From a checkpoint of a small transformer trained on Wikipedia: LayerNorm before each block.
Each number is 128 + 32 x the weight over the matrix's rms, rounded and kept within 0 to 255. Layers, rows and columns count from 0. Numbers have three digits each.

# layer 4 MLP down (transposed), 1024x256, rms 0.0586, rows 754-860, columns 192-255
100109073112098105146135153091093071130105124114167017093117194101174152169215125102120085123183161126099146135061180149121091131103149121093080145132146143121147099192145104179135111091038145
043148057136180049140105106160119180097092102084142141148192138108083154148151138126109192141144023186087134082233130186140172085142096154145047096125089163104108170172076106067127110120184102
116149154145148127096079142162141198131092137158129154181127143158175102119088136094143167077147102128164130092024122177111171128111119176122064064135154135136105155099123127089119127162110110
100114104090130115148055142135157169186130153123148074141159123041165046191085128160102128132103097174111116117022136168159130164076115090119131048151128106116093097139140118112112188177109148
093079095218149151132163130107121108201174161139088163143144141086104152115074129115137142143107173202102073122141174088098112186124129082156110124086104122114043120125111159135154126060163054
192145139162126127159178116066142112134130111072183137124070110141130091146165127143125062088101134143117143155146097120107180135115132109167121163117171140157094136130149076116114081127110088
143177092152161133146138078101114090142081127140137133158095189164099188191124098159128112162152113105146088140208073136144173086144132086121077058081113167106108176185052126069114101141166126
140137044102171144124111099127159106130111115112099111096151110103131115135089131117118104150134125138099110088157162079137071154124153082113135142176062151096102165143164155146092115100129133
085106144092173096155120115119122146190175112083095155124154147160118160080156073173082138144146126085076109146117129093112085124140092103137063119053081172141118172063177142177106162186089149
134160156158095156106122118049096151130102156126127151147090107137083154058085125152141109083104131123122108174125153143179134141183122068119161132155128099135122176091108179111103140124175153
071146076144184203127078147116145097075063133110129098174090145125099142141117132090142087099160113117119093129176137140159096128054169122102109153117099124159094106224040137124120116088120140
156129132111118192150108142093107146101145161175154137119154171144166157157157150133135105122150162142128054153148182133131110138142148118087168121157128140050077123125080125153099130125075144
124181110126160105110151132170158140157143137094120086138114126133135150175113135060105122117146111174116169140105109086128162149095126146079119122173089172100112165172156130104134106137089133
157092169095143130130136101135120124127169103140111143126123130175116227134139113131175123142213126109166128042189066129081079121134192188148125231095121113178118139121130089139144127143092112
171143117147141174102138060203152118077093164150137143133106167133129074122146122162130073122145174119150099150079128084129120156104101137150141101093145123164100056115154135156121150086099131
105174130072145140131137087147137111139068090114110168156162125141070138052108110124154105092086103165139124107148105149129094075198063143144143142139084132116092081106141157182121110101132108
114166179126090127124116206127134112113114119150088093114105132147147111112091152145117092152118125136154116153115118130136135141113117187161124149133130090129170146203125090112122145126102132
080114083137065162139122129121097090205159142117117157136121124135156120128085117089152127091056143144124141210169079183076074183151102140160130127131128242142133130107133132108098091124196135
089165108096152111161162172123176122060128177101093117111122095017159094114095101147122108134158142187102145110089128174107102128170100129135153096119131185115119135166145145125163148100105120
157185121159136138202099124118134144084111121137095173127115108138138144168160106162110097142165152186075078159077164138124054091169190155126120166206165095112070179135097097140099128183116118
138175108165157144137126141084115096075147153123103084154131060158131154134158114107119125127095147153095170104127168142100151147112123125111083107181077139030092185168193141121142142097155053
131162136120112121162068118161139140177148111072127116072086130134168097068119075162107113106170145121084118116097087112136072110149136116099127090123173129116115112131182158142175149115147113
083150095134126117140133111131214141086204125086152080116121132143185073104128076115099125103112174115102141110098119098163082170075136150131088192127127144139099140137111100157160167147132092
106112124110172180131115148105101197133114180144151128163142144145131165113128156096104119119123083169124103062186152157085168131186107102122111156099119146119159117159148130144143128089109082
093140140104141153103093083128163112126132121098213155157160161106134142189144143153108130126147155136145079138157066074079191147108112121124141111083121149109138138095159152175115140141132110
127167113115152118107074120155190168169140185156134126074113067131142151088149099114147152105128110189113119099024149131119152103093132089122129081181134124127164136149142149115151095105129115
118107158053126161172147099121138136125125128115090144111132153154155122145148105130108138188100118112085135140150052144155075108138172119128130150131110124151056108102107095183162204165103109
138140107096113125171112082143152157121161063093197128103097141123215153140161119112119130135135124139123090120056187129143130117124115073147102158107102176141154193134139112141153180107134132
148101143113177135139103094105135140136163098160105147114146151186102212137161135138148107141189106106154128068180057127090109142096171152158120200112123087165117133150125101128141117128114095
107135101151161081122173099117122113108092089073102135121115133123090158068111171138147135112156138118131088116141154085146108151144223131135159105132107163144111117092095113217090142055203153
102175103119127100165110170152141138077095094095146144101129141000144127096107157145117105113124113128111120112076137099127154124125120116112154084163134161117140128160091109136140169148143160
104153152061108145127165149167082103176185134048147123147089086103144119164126169086179113167144094105100122160146126187139071118171160160144195142167132158137095081121156115163121113112133133
187161155157114135088130139129093162112099137097143139126188102170142080062087120126111123117137187130116146156098165098077138107140097109089100102133108141118148122157126122148124101143141159
156121133143145092098168176120142106123160113130169172127105130141130080138058121097086174068142155171134118114113096139110109130116105143084125125118139137156131135092151151168130110135192091
027140136144106103136084109095145161164093126147124133116145122153139123148135115139116119122084154072132119111139139143217106159176114166154068127075107117166148146115062065103106089112144144
107153110132083130167153191124205117178101122131117164133079124130152124150121081157185103134124095137116121112158171124128136199088180112106136159155156028074145127187109172124151156086074097
089173128072125190219076093013113114094054048126150079124109132087152148116106130176168087138110138146143108142139167145136100070214095092101080108139161135111106144136153141148135161101090143
111113103088126115139177164078145098144098119140118112195183120055110119149158076132131128144114121077132143158195085159078121073136117109097099109101102133169067154086100130070128146119159122
113126213125150126049110071090154117133158164143119128137105155101082059179089158128141106149109073112144158134071117111126146140137152158102098047075169081171112155109129159126133142124165145
108182101144092138117125061060139103145110105079072125174109135123143124106128155159140090105073126153213138090184171109095115089094106089115162149104136149115107146115235138104145093123081131
122170133124085131141159075142100121173066081090104144114088098195139168058145137160133142138129146163087135132097111158134178154135145136115075138143164128178082138126123201087151085113128192
126175101122089142103087119114191120158129132135127096095132155156135104152169088117099072144120094121168098157144076116204149091139124138133090112135099145133132132189085116111198107171137074
133122139141202096147168138164050130118134149106125137109142153111155149060121207171104157125093185113134089072133134093148170136154147100167161162058123172078136157111163123130148141121111050
132103120078155145144143120129129126155152131117078141125124123153119189140159124151152138144209129086138124087169105122072123132108187173133103212099117087149117155125144095133143154115089136
133159126165051108179177140126216120148086155107132086123079143117145128146185104133103117105095117127123129118122125135177142121104207101104115111164078196129072133209172101149093118117056112
124116126139166105175157163101125124097137081091167123223110104104173096163152124110099073150107131153156097154135091111125131095102142154126110123121119078089125152127172040132153097136095150
157131120118110100158111079155171112115136083111140145141111100096112146118164118127135117092130176087127200164174113184094055108184134116129121121144075096155164142127126117109071141215145158
070219109116144071183052079143146197115107159122133118183148131142194141141184138230097078098134107176081098141149136056045156095080132133124143121083130120072174116101127162196161052081089086
197168171080173132161110163140148102141151119105130105061119098125121136146099161170171149166117101100066112136205099135097132097122112140104131135154086109091170129112192173129118156103073142
132196142149140117113132094134178122097140115161140106096096097147105109172079130148110163122118016127128214157160129130120116093123094185133142116119101153105147073126137149145134151113101106
153134152155092131048088029161122095052158105134128045123128143071032081152118152138191148109131193122074126138056110118119137107117157140159167124093157142138117117063133155119107167102097101
042128106163127140127125128070080162086112143102142137156161143126127108193110120105097149108119134092156128169061109168095123139080136147100104080124086107164148104187080091126133109099165132
125103096144142172138120183114145148117078135109093136191150135150099142121135116137126121114086121122116076096188151117065129153157184137118115123144149130134127154131156134150064086078170151
073127149137095110088123152129128134127087128129152081113141138139141122167167136155112153114125093114119136130110147127111106118116127162145094114174074171133091173136108133137136110147083109
108083081134104134181115099175175181121091160151188122127134094183143123186095128115086122136098080132176118130129074148129172038145046133145095175143112116115165158175191129142110095153161105
106147154117105152111117132158147133121146114163168093134112090106159068133128147101150145126138080085147168063019171157130076102148137199182137022113167132162091170120136137125124091169148090
093126113079072136186161056053129178138149102135129128188130121108174096084158125165086139153128167091132116153183174115151096121155169167072053107076104152053144004108138122168121118155119172
121123138118127152102110125083138131111119127104178117122149179148134153098125141162144160158130153117113105100152164183146086119112188120187110105137112159126078106147084118114108147092127162
111113116087130125154123178109124170105119110101186101125120122119161125090146135106120178089128138155076110128122169220160133093169105114127117141153156145143111073151125156143116141091099126
158214060074157085181117077070203045054091101158177118175150145142086161154134050121202107105200127124134064132190063123141105151116162145163098138153202107116144117140129206207075138143201149
139191069105156136089149194076132041143136191150161119149115131180162173172151159123090113128171051212070128082216124106157196152103164075200175094077125098131243011107168144121159121202147177
049163106119087149191059111117134124121126171144123182133125115174149142131082173104090166105130167125058125107113096135132192155109169130110138158069175128131115094167092057085153083101195147
114102138133052113133177099152087168089149106091150129145105136096127143096182150125121078128127157112136101111134196148103116087098143154097134141059100137090110197118159105166138170153160107
071119092130108141155092095099198138207187182112123095141148125166076181158115158083100131112096180086092175048152121139073168153153135189053077154128138110036193157186171078099133091102114137
105131145102130151152120172093123152144192140113120120107083186132202119093098090158128112110134190145119137123146149140150058172163131144114156126145163143073146154122138083143127108079084175
164120126117107179134079108163133154145119137134113165216143129168122153054142141163083124097175123209132157108237071123079113109175131100108089134138154128158101199125136093119147117100190102
062128080153181127165157145164084100114161127088150123071125132108116113077109115124114146117112119072153075111114136103192126154117042122146153144092136147060102115133166125141146164093113124
080164094182151095101182163121146102128116133116088154149204094082115113096151104175157126130147151134098097106085152112124127084149170109097128080168086136119128128056137159150121131087124126
117076207138139113128141197132070100124153174112171058110130138181087111127158146162162088100094139112126108143056199144133176155110124134099173119151093098094098110069129117121117206116038143
156099125126136108191087116092131120090120143119101126156134095173095166135115084070122120154118137159115119108199084142099139121099160131179086184089139120165103186146153131184127117120139126
100164124166127116221155122080150085153111145163125124154148088142141089160123064148161120113126151160148115111141157076128176102151133120068129137113100149135159143058133124049152142152155147
209149151050124088114096113099077119099114129116157122142106152181136122154070160112155100163143091107119117118099082192134118148109138143136136090126139144158124131133111115181132093069108141
113143142112136142070100135166115094109162114143109087110150115136128105128137109104124123065125150087095167088095150064103099163109062136128111125153116172143169101136149144129100135133121153
133170086152131114146128127132203120129128165115134139137141162090071097111144119095087119161140150135105121140093123102106142107153069147127134129136104152097064118089109093126101131179133136
102150100123227112097142124105104092143131161154121116077152120107085153155149127132202090108081136160159124155182126140123168090080138115091082118182094133117135090154111104177061074136115126
098160192094168114076128075138141116116144109112146141175164109182156142172163101099063166108162117145102102152161135113087165082052100090115136091093071157118172162115127157153153201103093133
101076165157147088167128167084105104178150099084093136119115123120161117130150132133138078111157159156145080178166162167115111125148088110083136125156101159087146154133123109087094170111123147
155115150111104177135088137113066096109164124163163117184178121172136158112100098135145096121139082168157133135158155154109095141125112096111112104127103192135112172142089169177088114111120165
181090194108176120124072134099096106143160089129068154114127140251098189117149105102157137110182133141175112101217072132127114119147165135140155225117088115114112109140135069142167117125092133
150177115146138155100123149109133121161096145130100141134040122115160106083075120134133135123133146136175143127106153123140128099102099121102084131129115104048138180109137169130120156123152140
096183097093162103150122134141160158055119137135139139139150140000144103113082151149074112148137114136105137103000093111102111128152101161106150063089130169120116124154170160109098177156108116
144128064110060144194151128156137154116027137112094128187072139111143174134075125104099089165145140090073129159113170113135119127091107114120106069120076219153158111144067136169177122093141117
092123131124129171093130138116055141150204122131168132097119088129145122086131180073097129156113145123111140140160113138189156136141117111099143136128075184088179091146208108107097125144158152
164143125112145105142109126079127109166158148134099136116142120212086180145137154085116132128152143165116104104237091154112153138085134073105157232135138108103121145144110095156155144117079137
145083172151134102139082075108071174133117147136175114082149180134145131105089117159139119114116189092133119140134202164135119103193181100087132156110139141101173135183149163126105139093132184
065116098050159123109172121100181154158071143198123171137187152132090160134131136113109151093149116063110147139188163142081120111145112131100094120092137072107094105155132109152086156068101126
114139177103123124137145093142145084156121129096129106145128089142148143196111121152090112172154132128150114083152140136110104122142115111136107134117154160107077092150127104131101129126128129
061156097181156149104172125152144149149130142120089140113127144085124118041086164182133115184156116165129104058108135123108070128151062145097157161140121141056170139132158113133101121136154153
124160149103152135168121145121145117088105144143107121163123089036167108132138185174088114137156122116126137119034094098132101158116101144123141054051113130126156142181158128110146128142135095
085140074172110084121200078135208139082161155135094132154132097079113140125158144097131119113110152152097135133101174135079156077109085100133129124074157062109128140070121170139170159164115092
157155098158138159162127068143154101144097124141118170122133118102099074167077088185134172129135094170126072117104105138102117183116111168197154138081165112189094119186116133126152109101100142
128104052125145139105166107112140083131072186123124128160148130115125073164150146112076091106139075078112159070181066104135130122108129097104091109132094125174065154171181129058095088157112133
125054106121193101128059140106057198155136126108156122181089133154128135114142179128114127137134130120163097074171155121093134147106112103127084159102149167131136170160175109079191110129108125
088143043111116144092092085087203107127120108092110134144161160109170108081103120218107211126095163094171152074166094124105118141161109077080164145094110144102118088000206145095149104105150129
193103092144153091155125147156166184065104160138113154145170168170120178135103129097193118092099136164081148153223113070079172116103149130104146107109178123129112107082060153152124185138114092
111150146073129133125118127132083111146157153066150091097044133118187100098133134119127088134131109104143181119000182125132138119116115137102143117123146136149152052128145100123173119110038133
122123181142174097148091112052186149132162034065143124141175174077119140152133163132163137104150149181137107141151166093131136099148155157133063130069116159046124097143084140132144131146146102
161133085118130146162140102101159094180104148095123121143112128123107157164199113098165139147091102162110028102171072116154178173122145112107128156086087161084132107100160151132099114096106117
129145109214134093127138123098129090146144148141170146175172065132085119092148154098138143154114169106081143167169130147130176147128086123094102100213060141104091103104107136126164101083157152
097118124156182160146142172122183101118145117120123103134117101111159114108096092118089139147098130140163147104194131142096166135095116116118138152123097106170142101169170163105142089164177109
149143057137186052121115115117195174180114109075165190188147232141126088144127156119163092037157043032088134014198138112084193065086138086111120082014100193188170135255129111107107087187057121
079176108102135165159081190130195126152097111113161139128107092122171158106142158145098078136144088170136117119134133143139080113100106072129108093163159118029174076201168111186170089134121135
102173123089178113183133148132173160021104121122101126132154151000110143120090153141077074151142099152109110080035159129126132139121089145136170068085115154119107120114156151116113182139100124
152099159074172136154109099115129149134168114111119137130133113176119219136154103148132103160210124125119116071182068157061103132125157170158120218093123110161106121145138114124130133123094127
134163170160187110077144112123060119095156157073187146159158146099123118117150137179149099072123176156131157149176089084154092130123068133093162132140160110127175096157159086141126150140127116
130124178134103148117023135157173127154108138125160093116160160136149089147144109132083130081144157130118115147148145143125167111167146145103114144131079124124132093208133162137152121086102133
097085093080141196116128118112185160136116056140113179153121117126155151115126089122165136139096158109113103136151129092111105106157164165092089088137148169089088127091125111191136153086102108
# layer 4 MLP up, 1024x256, rms 0.0665, rows 755-861, columns 192-255
124088130141134060110140089142143121208178137158128183088145159140103149126145141089120113082177087087135110120119135121125129121103196161118176141074156085124163123078063194116181148110135131
122159190170113125072100155176168134114149105172127101140116116106126120072186169119199151115155130162141147109116106138068103124158099192162130113110142146131113193105115118078065102142121106
158107101107101171126124158184160170129170144133113102116094118130153136091143133186094128096109096133122126061125105125146121115178080127104132151086188071139114094080126183143105121118029163
160178135097094170149097117195147134121089130109160095177117187117140117163186153140162103145216072056101141084114109084093114118111101164147057126135236149127151092176164130112090123136128144
151141178126056164073104091142102102155126129125124184120126122174130100151051120107152130071189114113153145100146112140085143126139084100123130127083089128191074133097141121137188112149138140
166127140147113089161164044128119161167147071167186150144184145129094151078148130121189135082109120138111096132146113090091131105123163086135184154108186074216141195080094154053135171146144159
171112219117143135074131069139112132126182152160155140128083124129127135098129158123153113135151176071091157129165128122123147113214154107165133161127159121108031107090117127074121142130132120
149152107160194095118089114156148110136132168150159089118108149115113148084140109057192122096147112145173124128150078123085147077138123125160138164127145102143149090136137124143133073127142136
168142116127164111127104146151177139164087173142128113178174121208089137162090147133112121165152136101151131110152076092085177176078094148182131147118111141148138091150138115155157174090163114
125174167181130222097092153108081200135158111185237076122103190119137209148078106043136146133138128112204196102158097209099142124135156102100108149083119081109080131161094109099105074209092125
146115103174099109084118119143053150141089146133121044075091154149133098136117109131211079139141139159109174129128124143101156093133164151164076135123141139156120064088102121116123139086120125
169100120204105148146107127125147091109133170148164169127121130152124165162143154170124083152107170144114085130136133095145151173099158160184069122129183139158081098132151173160137156112067087
165099152130181118148136121152087126102147128160110127109129139167117195139130106142132116131199103102128126089133095141122103131128165152163138148125103106143109129155150127129113131122096127
155127178054087142105123155139183143158107128099111149093086093077130105120082173112127145117202098077159165090125094135113111110132113110093085132088088097101156166142127128170155147182146089
116152159105088080125182120125113123166143143095115140173145157149102114204157163129130146091144084072152206106157139173073114082140138174155180124104182135118117120087095133113107172134112134
167158118121136161145146108145119150126176118119128138154192096123099149143134129094169151152193164067154128122134115122111117151142212100114116138124092111143152160184147166129089101087178075
148096212092147123156116162115139149188117118144083156083142077121117163176136128157055154186184151132172079144100123140101149097103120139131062146115147091118190167166155110139114081133059090
156177133196115194183109123134139125104131108182117098083054157119109127113099077105106108131099097123162172119167124096137103105112095115190191128118108105136185128144149097135139118140131145
167068159051112063136151154119139199134160142104109142150129077215115160128077195059105185163101119121194139130153105160147149094148126101123035159108054088194121146086141130095168066223156072
130186148209160125175081118186165159104088101145110142154151151104113115102150138164124085134122115147160117086129114102095136129108145149107080149095166134139114171162160118140141087150067080
158106113132143120110129116139157107171152129138136133103116154092091137198127133127149175128124049048122148120117124169108183147126165156129091144114118051115111114092097123122115133105045153
137111170119122108075140084173178133174186160169188125086175103166112140108091153074126121102123142087135122100126118083110146136188120118099138180097110056134138113085163085142136186118107028
136129127121177125102106109164053111175132116132169126132153185151101129163130139116156112069167095119092187098119137194086134167112183129113137122099136158139090099130103188123134122132166145
150134128085129103135151070160135105167156157171218124112126177149090164173130155049133125111110085063097087125132076106158119137144166132187193151122144118150085138098086109152099154101112081
142095135156156073049163100141108114152157167142136157098121174088057141172156108128147146121157120097098137140116139121158119155145161134127108129104119060116082094097132107099125130098089141
130157102200131064109050148185158165125179109133146069133099184147113141151154131147125135164093111158159175101130106101112122137154141122165144131105137074092105121243147114129101029129106110
140133121146176150128168111123091127174115112127141113056089112146119144196145088155113146148135078095122093110130134153152202099090105122110107156109172085163147073105098122136108116070091146
141095129146138118130096112138140128124147111127111123137145120142091172119163094136154082116193135148133141132135093116109098101160175160161124147120106115144157163129122117153118107150114118
164161145087108095112133066186116155142164106129129164117112119139133132122161196146145152101166084110168135153132098096126128096209136155117077128120180151121115127124107113055096185129065128
151141148085138146139138139105107113105159106177151053108114183103072163129178127091165122099126089133141146116150132132139123084096109133159167136104128122138120093122022122113124154119070144
145130168145153182098116157145110107138100086128121077124115187129117116177097096141139096175112155104128135111126120115126148182121145095147048136089104105122110116172111108131107147139103129
101097161061111110170101115144157114096106120089123148101131130119142139176135151143161114146142112067140128128082128143112101118157114160188117139116137064163073153119056096128119176155073114
120100110068077171131182068126179121126173158127127134113156124103124141117174089135217101098133171145118113145134127092145112181164104167103072160115129129098139178139104090076098128111105152
154186119111189160123130093127158058116149171129128048121142149152128169130148122095148048132098120112119111103162130137143141176150147106185119140127121122119125096157135099143078102086193149
116086131078054183156146130092159118115138071205133160094148096104115085162049121051153149128160108113143165164118130205122189153156118129173125105121082107132100059112154156066163096130108140
181093200106085142170119033113135154115125126159189127120045176130118136139161115116211112116097037024127167128148105180104116060193117132195083155101172146152125116109085118097141114152152145
136134133153072214118087069146116207090192101171155112111093118175122113067100160108084116080096133158201170140173097122104101136154117098147142125127108113147145129076066130103104106138167152
131180158096126165104094142102145171099108113152141074151171112109120123165123126130107171063206147169165113082127148157090106130133102196154108128102154149122125135156148126131090051110154123
161115157073137115118141105159136126165116206131129149162142132150085130133136139153118120168160123160119085120136107110144116150091149166157107148091084110138104101115109130150109133161131080
148079119106177102147050147131187103157126159194112124165099188110112137162117117092115138101110105144155155128142128155117138197075137139198136115102088048107096141112095112136165179179179085
150134136118183124142134105131167093111106138120139134133113170122123145192118129147104145113092134152108146153128142091069101182069139155139116135117131107135091100140123081069084100111124093
131156141110129208104138141115107115108111140121133062100121133141114162170177108130170102148073139121147164072117138137131151156139134191156155156122129146161127079090116170137123174163145124
126084136090153129100136133197123128125135139134128158097126147154115199114157091114117116092158092091131148081128108156117111141132128146155159168106128092166111137131138138139145157152140165
159097187085073239194188112102059200131156135120171119147126127123097168128195157098110056173086154176113111138140122098111180156117117118173113156098150146180099125168100094101082083164129179
140141128149111218110111080184125121111180140129128116159089139136146131109168184169147117090122130145143134101151093087121117183149131158169090139101161100089110152136112094152105131144129103
146108150161104109072104136098074113146057084133120120100157176132059140165124113078151090080141138124139163111167142141046124139072221127107112146141150130192132083102116100134131120129195171
144099156123103152142164107196075136156140091121142186151129086182115153076163100118088124076085098042117167080169079137160117162088166110143123146126157072162115180105042139142122121140111099
187152133081095153167169060107081135116102115126114166181130091157094117107114192125094173120132124158119108121153161093159148125115169104136130151130118127166117162141147160081166097201152115
134131119145116148189084122126100092100142121136133194117080149145125175091177141169146091102133149159132146145148116142139158132129106149165138125119150140104096127145145151125209117153150122
126189116167145117080141110137152107152118082101122142146129134086087095141075196130091165072153142110153155101148124053039141102120189112111135121133134138153149175179103100137156093151061123
135114069088126074130110111181162166106158138159155129091118085126130126070138109085155174096129134180107171110103114049157090122134110160138112134123104137127135131127172108125147123131137090
150126154120152130188135111183088156117103142115186140146130153115112137087155144071173110120167055112128100104147098126125113091101178084177106140100152136118167170192143113099108088209093150
153059148097182107077106143157137121092181171126145126134125126125136136110134121106131139149151117151180163141108140164134128146126134142153147116110136077163125090096100135113172131156147076
134163105084150126186090080101094111113083129130103127143118129167081201126099087102166123064128115155119127100187127166057141124119175134121126139103130148145096125127093206141111110109154115
097207165132126129081110155176178110138115123111143093207122099097129113111171131111161066133120142073164144061112150108046101122144108229214128096086188123132111158111105149107099103105161071
183166151096113106141107124082138164166096155075182166210131155131073158168067172097124066140128140126162165156168159094060160093140123137175135119086175125150144096155105127129156134167160173
120112119108147135117115191201111120119120113106143098123176132099120156094099091099190056082156154188155129066131132105124103175098138093116146161092178170137116115161139106153200155133154137
127102151153057197115182101108083131127111110110103080112119127120075177145080124158214078065113144150146151094138128174130126131095156111200158121117096130154170132127119071107173179156143163
160069153073083057183158092139105168177131149103127150169155083136089140219099136069087193119178083093167119136131101162134165177116116128145079124145058132178152154176127137159086072128104140
143086132091124143113187154166151107155091137132131144212155156139100100132059143131116152153116104114134109107142098104110122158118107139158082128065090150148140149139123075113129169132181140
151120097178151136051125129136169126158151142125133124133124148131105134159083140168095115175117208115136089105151093137128185163094095133211131132103141083090160143142142141138095124159065120
157144174146106174110113145148070126124164113172125098109066152118102127164083085114149110150159182159137119113161111069124138133127113117131157151067121050140113137134082058112160113146115148
176146066114133118142084131118214112107135145129172189141181120160085176194176148150081182143080098093131123103136079154085084132117142166159091140110167073145123141132132117159104134175076139
144150168119158080084147087124101119116130148145158040124097133197113140153077049113137094155108126147138154142119130116113157101098083165129146144130157153129182125077125100093126125164085131
175161183110072137164142112192078112098046133134062120163080184110038151186165122168163095133188089101126129136162107103117176130125160170167158138140111140163110139146131082145136038117154110
124182136083074096132087097123140155100138182129133061121142153126135148170134136110102117129106127125124124100115138133102168174108166147143148128124130142122133116083088111128121183126151131
124096180114141125121065147172125132101129144144184125112116175136136107150120142129136120116145087140168159110100130146131082166103100125201148132122107108115098154145106130116132179184125177
150122166100107133108118138098185117130124167126166084143187080089131129175155192139106127078099129124134149106108113121119132200133130178118110143112097097131181190106088139126080163169164085
149124175116135137127145105129154130140100169083100151159153177134085177148083112087135136080106091156163167110158089127059142151128159114145148153073179125156114141138144126135178142208100128
130143131139166162060123130093110114164125116115133145149118105173103116230103210164074181162134173081153078068132131164115132120112138130161142141105092111160168115090122119090144161133171149
128113180086077140148168145190129136147168102147087129094124155094152120075106099141083133065105132115123156135119117071104135158161129174109125134121185126121127199127108117030146115113117068
169158129102130157133172122172124101154103120113084146139106142087090133150142161140132099132195125126148147125125120076117137097222148109115080129105153140139091152177143121089160106086153118
158169119117155138167142159105109145091109068156153118138182119122077175124135196085103092053122121129137141146206133095092147131142132106106132123110157127146140141195098142117149097155102140
137125150181136095095112127219125123151097126155125168142114117142160145111107094123121101056098139106091141090143091094098114155152140177125168138097112104118147160077097172133159107165083104
188116117153157078125080087141167135116118177179108132150173118179105145112175156081171155116132089160157107112169068112105140098121157190080181175096109126141115181146146137128099133099103021
123061234135094105096163150124152164159167103090160164139143111098127161134115255133121150113116144065163122082141092169142166136189121146083115148100136095111106149100137123057078163092102085
141173122152103148138139115200161117141128143113108088111166135100126155125124114085142130134134155088191107076112120121111144085167128137089100128104158128153113167182142113105145154114176086
149162161122162138112117161126155157113151101142104180161124123143093192146151139127140113112172139099137146094133112127051103119096176187144100156102117122151161101171117101148152112125087079
158144198074113110167164087120103124126097195121123118137119174141111126175134068117131099143136106144116095159149098108115151106119124157112105157105189114170083094105101147090097141088077071
152175117109125169118143126176103147134200101218113086086123130126104129109164167136083091049091078126125193115138109120161127092147194144106128153113100135139175143098126141126115045107099106
124056170091211063165140114153153177221139114102171167114150131127107215118145121061144129137144107068187109120102081127130149088143102136068088184065158090187094138059102114077147178152096110
127092182082122128187168115164132156067175111142108234132095120134159160104067098152097170092081160091151197134121111132119146103124125197109145153105154054149163187063094165053158080173112093
144140141117152130118105109150122127112125138167134081181150134155113152123134106078141135089154110144113142089154132148117097090181170189171152154091187101155147138125071119127124129144145071
133178100134087135121108140199179103118118107174184091104159127159128128138085118146145082099130103158127151119123101084133180153095110124195168137115195135138183042114115107137132180147114079
123133182146155138161136112186128149147149109133119128119147073166133160091130096105187102080120118130179163085170093107126119086112107124078130150063144112195115207112154180063148111167082099
141041117154150106124143085139135132129171152158112167116130164110090144069134145131133159079110121143119203141121129145136164141138198142139143141121112074125116157110110150087177082158159129
138083164116106172107132121153119102109170106106136140144110111102143124135145119140171096103167112147156126106119126162151099141158149135153189143073203119183136036145109143098138111158123097
119152120137121157169167112113163164119126112172108123080144151121137142165168153131138100103129144147140140148123112098101109140108159222103135129132135118133168145122143162156129055121131114
135082094107165127097158104164053201198134082119112151132148112147089154093108173152082141112123109137112117082197091105098155188097147091107165157118152091173165157107126104094171089147208155
126151159127137115119114141129079125119109100105145162109107142085133116096106106153081129168192120061140171114114101066123119092158089158139076139144211097159172105121166172147126130200103137
147125112183082126143119131166138225141121127172144088118148171126147115115160168184108109172132124161165093113121078141139099101093168152163123138135175145165117116143133089114157102140065115
126145120081155159094135099175045124147151171121105119111116155143110139136106207159214088074126116113131200125135100121080079170177165165159073148099167164137110129157105120127142180183078133
156114122098121072196109165102047184147124163141159128168144119182081143056162179111097139142136137140124103099179084152133057109140170146134087151134147138157092138121128155129188161159152113
151083120164186106085155155150116100255139144157126125121125072117082168118156187057106097119167127149137120123166128132074195081140108124107134210132119081142049100064153123079118128107142090
141059060093074158091087145099214155137176141100114148136108085111090120205081138152109184120108101106128167124115113155057110185154192170112034138096103133113131127136152110134132073122116101
131181151150104097118122082209149132198100159091124159124148114132140140111097136167166094083145052105126180078136060095147190135141107131111116138083225109154088103136103136115151161101142106
170098127059147142110100161108137152115108183120107181134092155122087160173087147095084175186171063083140131132169095142098123126142094180132090167121101116126136131110110120151078091120150145
108116213105103123116096142130125124150083112117123126081096155115149122186116155143094129135151134121232135106107163159129116139140112136137127151093121095132096097132122136098133208160037140
150186133191170086118082164100124101109091108156136122152153114118033142126105156097087118136122127075121106099175114133085121082173155081135142120115111167147162122120150167137130141136128127
155156071069146127165187105192192156138139154199090164093173103177129168081099149111065100086099090119166133101193065128123109140122140161107151193093185156157214097096114199148190152112052122
131071112176100059117129139131145139121200138226120109091106138115121104129156116103180168169120073110107229132110109109134149135142180179113146138148118056110130169046095118092117117142110104
159164168117077135149113142109081189121112100167130106109078161132127139172185191128106101095110079131140166090133135143174148116154181151152111134101113119149172086102065116155068000098085159
143094191096152117140129122129146135128136123143122146045145093168115188121130087131145108102189126167136136108141111137096100122125167138129143172142138124127140137137128137133134106133098127
113145098108144161169144109112104136115096162106172098125186079164124157084116190142087122155087151114153142087156077160110213128170159103112142135130091154125166157097130149112100132130157084
147106122136154126116146128132099123108135154114157136167062210118135140132132117116112155174114130178077143124145120081132107178051159115206154144104116098111139103127101136072117122090129162
203150137117143085140085142088074145134100152183135129183155149165075139156081102080117126166164102069134137126199091168117113090140112161154122137116200128187152121164104155134138163159138113
133074126100138102103123106156190113187192171152171069108150118149160140137163166088120177142153114138124101142133116111144164141139118140103056155142143096148050100079150086097135117133096119